Each number is 128 + 32 x the weight over the matrix's rms, rounded and kept within 0 to 255. Layers, rows and columns count from 0. Numbers have three digits each.

# v: layer 3 attention value, 128x224, rms 0.122, rows 68-71, columns 0-223
# o: layer 3 attention output (transposed), 256x224, rms 0.109, rows 132-135,196-199, columns 0-223
v68:077122134143135149096127154151131138109150134139195056096161123126172137108087167108160125081112162124138129089136207128128124099101138077154128107106053082109180063175132142133198152112190113100097141114154147090198182073104122119122101135125085172123086141168112158119094130123124122138105137145125142106098093192155098125149132115094087102131172103129148120113156116134106133184108123206135104088168139131150129148092146232088149147147110157076134135147106073111158078138142107126113128136095172161180160155156161162109104114133148072112156143195095166137099134141116176113146067054032201134072138112100137099113106105145147116150143116135140089164102096133139096158118
o132:139137064091153130121114117065173138135168104146073137110119121191105108165110187134092109207126090113100130134142135055160116169062141084128155067108169111110091170098134173115094215170138093115168090125148145132161096121219202138121153174085093133128214103087166127177113149122154166140141078164052215117118112143159136098167122143161135136139075181153091217200104201091179102045131126168124138165129116138155112136213136082136095176139141123155145159070095137105115222148138102121134116140125142094108123112103133139182120146080178115135147164131100157173153142161116072096122145103168090099137102118143109123089149097157134106056123112120128127094204165168089128105107
o196:155102181102125131088114122174111062095082161110138102128135069137126084127149063155179176094106083151097110132099131123117151146168111210122138179113130129133115131106123094121098126114161167088186147115127139145115101163092082139146114128108144077112091132154053125126193131103118140092122139067121061117075140093151177161067145117134138053098131114057114077101071080159109155078106116085073164169108142103067170109125128139144134062095118136126146156098161155156148108132128186139098116129130090115075098098135058073213109110178113134119096082111113077130125090074150182117090129202122110172156146156109112152163119163118085118180139173085107152110093109099121113169137
v69:193098157109122155158145110138109166115089176129133120082143106115113169206069065151136143159120178133156114156127106083124149147124111101174161131163199088147104142130080108179128128152158122212178126096126123172113200155174105100145145152138115113157111109151158053197119113058119163107107102113119098069105171177077071108176156094130132115127121109106209075082115159142139093128146103125094105152208156106113135183147108137132156158028100111113115171151113078115133135135140093113182095164173140149080099136179158146164142075155064098123122117107147192072105094198094114089166097121091123119120114144169121120135153061093161201102131136041094182115119154090204078111160
o133:117143066126151106091141137146163047134105110135025065079155128137097112103085113069042177155147126110154178151153149165155116085088116123061145150135073166169175106078136164059091169140129141111130182155093120054170132132154141101145127046093142125083182140151081155109125124132128144134139141121127131194120109102119148090133103122112174158085132157183129171135153171129130113172116116137119112164131133153167092168156158091144103151147162083165111115114190148166137115068127159179101086071197137132189095164105115122096149111131126132096121194163074114170181107122127101113168152202130183152146088097163098167088103134160162121095131164124109066102158095154075099166084
o197:109153141140109064116101163083139155136142099130142195146109151168151121101177115100168077134164122101083103128190152143152119138098146152099121129119084143141102123197149127113147105125068106161108109112122102145107124165114108163178108111203115122109127103109090190014160173201135117134099123157089136154104099142113163115114139106112084091208131102106084109126154122117092093149151129144198091111097108130123126124089091122135129174111108180127080100161145160089124086117134131114126185127089121076160158147103145103093127138130134158115153122145129166171079165126120188197102101113088131116095239154110139100096135115083084089097104168196145086154160138108116172201140
v70:155171142110193139152178117139143101098093101090088115135159102183137172161081123150142143065155101110121141123116134086078083123168105132136116167117112094093133140104134171173099097129127098140162126088106113100074140133168180084212173073139183146142140140097215118129127192123055178097156106149113131085142152140110099157129112140066118131127141103120148123175157121205153046148116088121089154150089144163086125147120169113128120116133136111067129176179175152179164048131071148176144139150113131123099136148101122040150153150133135129105171181172140129136121099103077142141134119129082110128079116114084117121125047115161153084111107089085116105157110154130132135135133
o134:127127152096099157116095112220146174137123152170116096223184136124120083087128103096037107117125123095128162060069147161190094177069156074151118162167165166126129115060072139137137186077073127139132144171183084142150153141122153096112102102149080103179169101103112137123128152056131130123083130055150112142133143175172123162053162153134135180150137132146128139127139168056165171114117113079144119174173069138117121065095085090110155109153151173114128114152177078167065102172125047123104090139153098148091109146178130186181203112168068111108144139166095113153171153169144136168116121076127188109161147112145125088115092073153106081204177150131078139053171111142128117137101
o198:150055149146139070141081149104127116135143108123188160069041160128133127134135175088089185127074153138145095168151129144115151109105126186064160080117082149121116122167120097084097139126192133109096138126156233106167059084152085133089056159185075156136130122158103103169140115177193147132121176114086155118093131127117087140192102135165150074061114128123146183094135147129078135103189169174180139083187168120152126111131170130148100130182107052219122057166137181135159163100166159121137111109079111120126110077096163143094123099149194105153124176120190169110107127121152076126148144142110077199159127121211162161175180173084109172116118161125122077162112158082166137134128
v71:054128183159121094137097138129219134002094151133143182100179097138107119156087116126154128064123132137197082131114105224160148083071085128118049120172101135049110134187106167120133132171199129121145131221102121180131103135175188119145128159126146103076106094113124107144123168087136165113149172142164169133116173169096113124187134162093042085115197164089116147147094139074099110142154109064128113143105110144091124108083141123144088144131204139127095146107089071108124080079133114167133064099149129109163090144141135106123133140131091107112130158157093093188140162109139172059149143167225080110112118133122129139137195069121166141095204136119160144073088146177180196142135
o135:175155130154127158146106110136129131154036145132143160098087106094114139097161166126087095194102096155111093136092135105203103168094128079142159110087134079179161185108125082095122098092137131152080150145164161114120142120125146211169159136142087158121143030080116188145085175116095117136094142113132130105108089087138199104120086135111136192134174114085120138093144071163131117105122126089135120137165103110172143145148203123159116142099137078116151174121120086134127111116100119128084108122168085098117108133085179095110128138083131178065144139129152123148057166166154134128184136095092128085096048127109220111085122124106154115130061073137092079102162109127135210104129
o199:144137089075180120143214162136086089228227074160105010177160179110120202123086132144083057052159165105047129097138130076107126169162167167076203162133128173124157077154142148111108089124166137102159103124104152087141136177109097099116130072107134128149084127151165086116061125155127143105087094120116089077147068172092094109072107118143165162120065103229125089104102114141096106159085149172166136082078195125144122139134095037109207145146084131093138126181120154101205125127134136096118143175087114140116174150128076128124077138121173069143132114120182133090093058177116094143116086124100150101186198079203037152159141203141112133135149140122165135177149127062056069134122